config = dict(
    num_hidden_layers=11,
    hidden_size=96,
    num_attention_heads=3,
    num_key_value_heads=3,
    head_dim=32,
    intermediate_size=384,
    vocab_size=940,
    hidden_act='relu',
    norm='layernorm',
    norm_place='pre',
    norm_eps=1e-05,
    positions='learned',
    qk_norm=False,
    attn_scale=0.177,
    bias='all',
    tie_word_embeddings=True,
    parallel_block=False,
    init='normal',
    init_std_qkv=0.051,
    init_std_o=0.0109,
    init_std_up=0.051,
    init_std_down=0.0109,
    init_out_by_depth=True,
    optimizer='soap_variant',
    learning_rate=0.00884,
    beta1=0.95,
    beta2=0.95,
    weight_decay=0.036,
    lr_head=0.00766,
    max_grad_norm=1.0,
    warmup_steps=200,
    schedule='wsd',
    decay_fraction=0.457,
    decay_shape='pow',
    final_lr_fraction=0.0,
    batch_tokens=32768,
    max_seq_len=256,
    doc_mask=True,
    z_loss=0.0001,
    train_tokens=156400000,
    max_steps=4773,
    dataset='wikipedia_en',
)
Each number is 500 + 25 x the weight over the matrix's rms, rounded and kept within 0 to 999. Layers, rows and columns count from 0. Numbers have three digits each.

# down: layer 3 MLP down (transposed), 384x96, rms 0.314, rows 87-118, columns 0-95
# up: layer 3 MLP up, 384x96, rms 0.325, rows 88-119, columns 0-95
down87:552514487476533459524496512551528499508533501484461513525488490468480538487539513485504525503503486533445497497490482483493488481495518494464509452506494553492528501525540493496516498481494492552512517550469493504515478484540517531483496464427498512509522534493474456480516519462503469475
up88:463503494499485497523505518461482457472525506495526497513491515500512488499542473492550487496498500437463508431513429395482493527504526531547494486486501512454532508508468498497523513474518514478550483501514476524490487500488481474511478494505471471508495528512484513519454505472516487486
down88:526491568516455515510531482480490507476525521504522498484517516486541493475434471482481496518502462490528462555502517499510507546488480481513555526508503516500445496475491506497489522496482490496518497520503490493494480485530503517501514469563494478462489501519531530484450486512496495494
up89:485473502489454480512537551504518475484451534517523490511516499517534518486528475475478499447517515455472480523419528440467512489457487482539483561519498494488522480499472482472497488489506502485500522533500497483490500509501514486507519487505492488488471483493497523470535457529495501494
down89:521512520478518525468484482511485558520507509485478541519518507498493524524481517519550494502481457482472503529472464510517497466514467519477487497493484485488513505514506499539516508516503497516494480480504554485511515520468501461472470515486469504465501478503520495492499475455504500485
up90:523504460443483552519575487493536523521510512506507500500508466478524485519523492450506514505492520487505469485513516502505517486490484500478507497487440515512484512486501495510467464557505525488531492511500508535496463504475511491510516494448468505479526590495467504474504472527515484526
down90:477504512519480491501481483508510501552502497508498495463480535545496449524494485532465513486487508472499541458539526493456526498487536505525480568510554528480497509509538501483471483526444476508508521499501500502505526532537492535513523467498508476482521519463485507549481483490551520535
up91:524484485546513521516506513528538492502470488434524502477489485540511498463516470510505485447531492500461494515482467546449491503497478505503518528501543499484560527503512519500516521491512500484516486482489502512491480514511482489487531452516474458487511515518479512496518491485502487550
down91:491492507460503492514471479509508492485530528562489471494491489515523490502511509536539476530493465516515482517544537419561500560472495504506530471537471473522517509474481469527480490484510510495494507549456466476492494472531498519485441494457482505483517477480485490486480495486478514469
up92:514489533501465562462477527498565482537548504509529522460505480503513499483505410494488494511501504501487504503540483471520516532530486491508467492534503516524484489493468464526485482500512487480491496451488498547497515536519495493532498525512529465522499502529480485457475512493503509531
down92:502488455456487473480471474566483489506499532507452447529522473539472531486528482484517506475506505534494506522509481477537487496511503516481501536488482488532531477524469467454483507483514448529503481477511523489487533513477483530473467497493528512528481535510488499477481478479520447507
up93:485530536523487506505502473500523521470522456486524448463502510504474447518476531532472485487464474483504500470495515552467487509483480485503501502515519468482503512495480534477545507495495495492526499513476507498509495491484463527535515468503518558503503487514498519501479510493545550543
down93:517528467483504462473497522493524531508541508532485505467481523494509518509506512515524512505528526500507477495483522496514490489502484498492439537500499514528534525508509491531508547502484506526541485468472490546510498486489501508492515484519493475511508508478523471499478520462511473488
up94:555496477512490553468537523490508494507461503497504532482492496552485454523480537484465561517503509500488453517524508532524496473510487465485517491551499461490523512510557500456465435502483502512511480507492506503527500495530541505536488481519460480501536508519505490524497498476518500546
down94:477495517516521563467570489492504475468495518437475499510532474523496493515516506498525502447510457547530464451474492483515470515495470501484516501472484546524489479480495479500435450541505550516510488454482500508475537457537552514515524474514541477490534529483509476502507512510499515533
up95:489507509461502509525478512534498513493468478488483524504508483487530489481511500533471466514449516483498507470487505488483485514512514495546511503475478537503480477512508481475501494471506576469490493495483513490471532499521524488482526503442498508463537486529533513515531525533488506496
down95:521451509480445531525492451438494496496533520496479528515477491536510505493522535471505506531477554535516469529431544486472480472531499485456509530476504481506507504501516529502499534491536535505508551485499463559474513475495505469462538508486475488535552486493497528523489497468481485528
up96:507501519465534473494502512442537497480470451508503500494466491539450500476499474484490509510479525490503492495496469491504474502470522502516505498500545459502491528410477476463494489478520488508490497523531478529537447483470502551461490541509537484505487467487501494500492538484490490528
down96:476500457481480528487525531518495507493518511513481463502490486481474522448488491526504467493521508499488524495489502479504457471509493529484516505431531493472520475488502490529493473466475523498514553479474510499557525517490504526542520495512515508485507533452496493515475490495490511516
up97:488531501525491508510525458505501520511491462457524496457502467488488439521488499544488478498444493504480525526498511534511531476522498478525525505491503524492566504451456466494486488491510465486488501523485502529502508534490495534506546508506579437488516526512509489494470488475482480526
down97:474511484460542500536528500498493524510566517523494511498511467471527497544490502501516517529489490548507496469514516474488498489504503504482515507471493493521518540480511484511487480555487507458495541480530454482520508481485499533454516486472524511522535518513509483523480505493440484535
up98:528455473542507539538487508508535490477501499465523520507513507509471457521492466508535482526494514509522483460520483505498465502519483517513502496535492478560474520518474526478472481487480487515469510532508534522479508447453486497495492460522427485474521473490497444497492470478538479474
down98:470480524534515508485494470510453484511486509511485492530525507529543469495520484532522495572504457520497492473445489519479473479521524510497515500468559526483511459486478438514523518509443460465459498532518511492526499481559459502490464483505444537498517474486523502490518527537489561470
up99:514520478527469501515461471476507472472521481522504480506506515519489541484514505500469512507549490486510536469478510514486517444512504507554539453511522510520500499542470502455512498540523505507463476502470515509479466499469512483518477474487515478501513537494466464465506534514490551517
down99:467506447475491526455490488508499478517520522500499512498522497491476505548529549514529498497473490503525483513489512526537481531504519533518536526549500539514529427488511509524515475491510438468459464499486497499435447513507517472527488521490503468519485485573472451526541507506503494540
up100:489459447475512510535495502533569520514529497512471488522510516494508519501519506487485520528515550465536469520497507498500488527561485505477516484496470510480506484526504477488486473483536502458482517495493509508500553458502522507522501503486539482484493503532487462498472490468470486480
down100:482467489537503501505492540466494496466498492498472486489510511517486514489483516501511489509452471477509523497524485476473495492511506521503465507530452489536499535496506518522453472508482466486492453505486450521502480524517510479531521499484518521524507534503469498481515544500495528489
up101:500492473524446544492517484504457486493471486510492496548494476425552478542534493523523527517491497511513497495501467489516521490459491527549496503523486518524487506520485521481493486541520549511499492515491463484485528508475499542493526467489501516511497487492508505548535549487460461506
down101:517527493495452494498531520515520458519543502508458536496512485455500511475518544486543549516501497528485491504496561526491524513506527492517526480525478463464498537459503500506467478498504551527473523473508437479512484494513486470537476499507481522481466483518491482466519516499491523485
up102:494478470517514491457488498491486504543519490476520496534493536479526512453534521504455497481456495474480513510495541539500516519517438498482494530527492518504508525555473499482482506524521475499486465462468519515524514491489513484519523510506534503502484483526552505507498507501491455540
down102:486476504469479486483511500482498472481489485498545500476490490491508458489481517527505476483514476520495490496480526451532503484504502505501522533488516474518531522474502530473526499494499491473518505528502474524511473459500548547515485529545517499508481487471513515477492473534494516497
up103:480473513501509503484495513510500474514523496488483526516459487527507488487510505557476525491512536488483484526529535451548499515489531491497497525522473535442465504523533504488478479556492543487461470492499507469496457494500491504479493496462524489476466462503496489496512506503502527506
down103:544519507455508534521530499502506506505515536481508500488488538469515509507489519490505496539544492462494460533481523529475492464530524493497485515462503505488495513524474495521519511521488515489509558506511525530522489473465472500486497500541489528517495495524534503476486464519486456536
up104:499523519506505494524556511479534520479487514481573503568480524508451508531526545504497503474486500488472485525515501496477480495519453478509506480498470441492498469483470474436531559511494485473476474502548482483513492456441488461487506470527476515517534487524471490495491459474491514482
down104:531524535530526523473471479518531501538534442526503512503491535499476524505508553515526485478496512464510529501489491503496513510561493466488494488502535486489464544496541520445466489496447518502475548523481486505463492510497502516487509515506568546567491513484527442485494491503442511502
up105:521505473499486529530557470470464519481514463471504518523483530496508497493492554467515515518514521527476518520530499489529528522518464532539501496491484467497535499466447489433508484463477462510496474547517520515557501483513508490522480472499495451499537493485497531446539491532451508500
down105:496510488508508486505440486487474530531484556484499508498499512524511495435500542536515536512486527499499534452551488525519504447502479486473479498515520446500565552479438455514517545493434548455481490508540472549510536505517573514496462490517520475524531484474561489488495504504533455535
up106:509456461495489545512502515504470513510485515470502455529462499461523511465524482519489508524508501500471532515497513531482508548523486532480495457504497489537463527509503480469525467521553477504486491481532492487538526497481486473453497492486486497506489533506498489490487482515487486504
down106:474504499478480466515482507482507507497495450493525493515511504465475514500511546470475516481498501501477480501478487485456506489536501480514505519525477480513505501484456522493504538494544469497485508496517454486456504453549505533514513530518507496513481526443478473550491501503487496493
up107:475516465501497508491500486475540500462480520518496507535501470510505482489488501508516529494503548480552542501528477518546456514498513506505527485529501541488485456511487462497536529507514526495484501464536507503475502478525467552475479518526525511522558547475573491521506487532502504473
down107:469468476491485476522484490476500480512488439498524455478457508508508470538504523515529483482514475509449497527526546484502478488505510483488498506482527519476486483497482518515446479482514509476518512525489485480501512485523503474537523494543490501478520474515490490498500474473490536482
up108:505509488475469526491527480458541458483508509503480521452475532516530479480478534521530515513451473505516517498489512537499476477521520470492531476498414508505484517478513503464536503513508501495563509469498478503571489518505448501516463499501548461519500495510505509513518499562468499489
down108:503536504460487481426538492476521500518533485442552529540498498469517499512520512471500481514552497467468498509520541479505434487513490520520482489502519492515514478494498504480510522490511530524551453441483541517491543465474513483510509501493494544482494505541503476485498507506499481477
up109:543477473512498500537491523476523517501486502496539483547522474487476517476511470522510528506507502518463526535525517500458492502513524502484524519524541521499489535482480486442510524529495522465485519494508452528471492495508511488535467516463472495465506449531504526525507504505487495509
down109:534493518550522500520507508517533511470514550511547502527517484448475516477518489509516516473519474511469527495490487478463522489490529478512535510519519526529496501459448489506540512509482530522497510487507472507501500496487510515548483496467490461511519463491504540510451493487502494521
up110:517488488506537485483560483497471519504470506462538484462534448451533504512514527491552499519531506469496500507511501539526534520480449486554492517480473520475508508495469482491493540578526501442511513489499489509472469513466490450484508544498474536483532493490501508505517481474527474502
down110:481499502508501507452481487529507459489514536522469512495449495509482511493502549532479487487512501508494548518553439446523499463458544490484524451506468504474525490509527547483481495521468508540541487488500438492451518491539497500539487485513496490503497553498499503519518529488484511497
up111:537510485525499466501513455526507517537452515485525510446512518486495484480494476525452513498498519494518531527466497523480464516491513457499481533475496475485473500551516539474483481523475471492515461524533484517506523504497485501520503509478488511518501453518461455498501548522470475482
down111:508512525523537496454510481490490547490527518470505478508481574487470483485506433491495488518495489511511467513516478528471471514481521474456463527516488462479471492494452456471468534469483495536511527473501500512541474506521442494502459473451517493500501505512506526524505480502509491501
up112:470540512488453497532483537481491456443498501543516458449534525508475510502519437519496485479548479528474526495506460515493530474559492545548526463510482521496558505480460463457550505509464483495527491527521501473515476541545439505530525521559475514503474480465513520486554502474469514471
down112:489463492478493477510556528527527516417524478488516541526477483497514487526507489540544528482496516513526502584490513503506485520480524487488492517481504470538470498491479526455472507464525521508499509536444535494457464537553506526514554483495553578486473494493497540505491517549490539498
up113:505514485472446546506502521507485506519475492467499465501479509512560492465525511461521482496455483517482511506518468483473486507537456516531482513496521524527495516497511510447466475505524560529504498513517505490496501478498510510531527483529495495451534535463462525528508494471521486482
down113:512532496498535477497496506537512492476536500513486497538487536505469548527483486497446498478554529506528468464505464508535492505505554472478524496495483511477500481490460468525440515535525453515502505483467556540493479494521512492470510553494490511512497490500510481518497485488526525488
up114:498490478520489514535502513482534437488493449500493488479533488501466490516492507535498501482481525487449532495505476488555495505513561478457543484544506484490535497526489481509550509513528498555523514497501459499505489511470476496533511510523492495480428510465510482491508550491514534533
down114:503527520520521518477497489517481530531488461516504495541509538519510474526465513553490482479538482487549527469495454486563496458514522497484495513506499500496501488505536514489486527478446480524515467531522520492471548492495483544474494478483510478486505480551496525511483507483507496502
up115:523470487544472521551455550498564479488508495466477552480512472480510473476500503506496482499444514516512497486524497459483545500477527521505477504506532463495497544514485505529496534469496490523514503514468512532499516506477504500507492494501470495500500527494500503480463496501514485447
down115:524494486516507495510501436485470479511501479510485501489531549573445518499473497494475516473460500466551521493471548504497507508489485477586518524485529498552508496492556510503501487523472534494465526480517527518491464477531492466482500505507514509518529494498480484444496509502531498533
up116:516445464526477537492539490500488499514498456494521504517452538495478478492486496472510471479511458481521491473514462507504516462505530469535515504518457511483490511470445540457526487493488485481522492478477518552543518517491457515502523508511461521475487500476506484532525476492507466497
down116:474506485487474522517538467483518535517491517512486505533531507499537530456461454498454490501520475527526527513474461516494493478486516472545514513507506498503493484532476539521468529465438499465504512500519483525480513496478498496491488512563547482527469533537471484530488444521530503462
up117:425555514513509526536484544473489477469448499495477420497506518459536452535502475439508476505530501481499526485498498466475492558522526491542515491492556520491500492526513491510514518505484497474477490546489525513485508471503514494519468518523500513512485492482456486459524466483527528503
down117:506519447499470501499526505517489477445453496484499521508497483530500473518476507518513478466469519542502493504385509474503488505508466507531492494483499506551493476486531513459479474517524569503518505414454541506521518511486496491499532509457495523521481503495481504447515518568465487481
up118:465480446524538517483539523527515519482439492467500482470515494514487503509507477483469550503497523450479455493493486525534495558517509514520466507534503456536539487500466509495520502506526459467499489461467459475533491531468492543469508466532491509488499510512509508517505511547535499518
down118:482504500501487484500449472472513546543511501541548485559438511466474512462459486499503510524505498510485517462531544472533482521534509493487514471503500483453511502476507483532522487496505498511483547495539523524496547505503498501492542483510466486528501468516488490458515442480553487552
up119:456502482469471514473492506497515465490527490531450535463539517518468488512521466543476486499445592568512512483505490525495515514530554490477504530528487465452478510479499500486476493500547475521485525502515461482511521480511524503538468510510514463479514486491527465506487514505527487510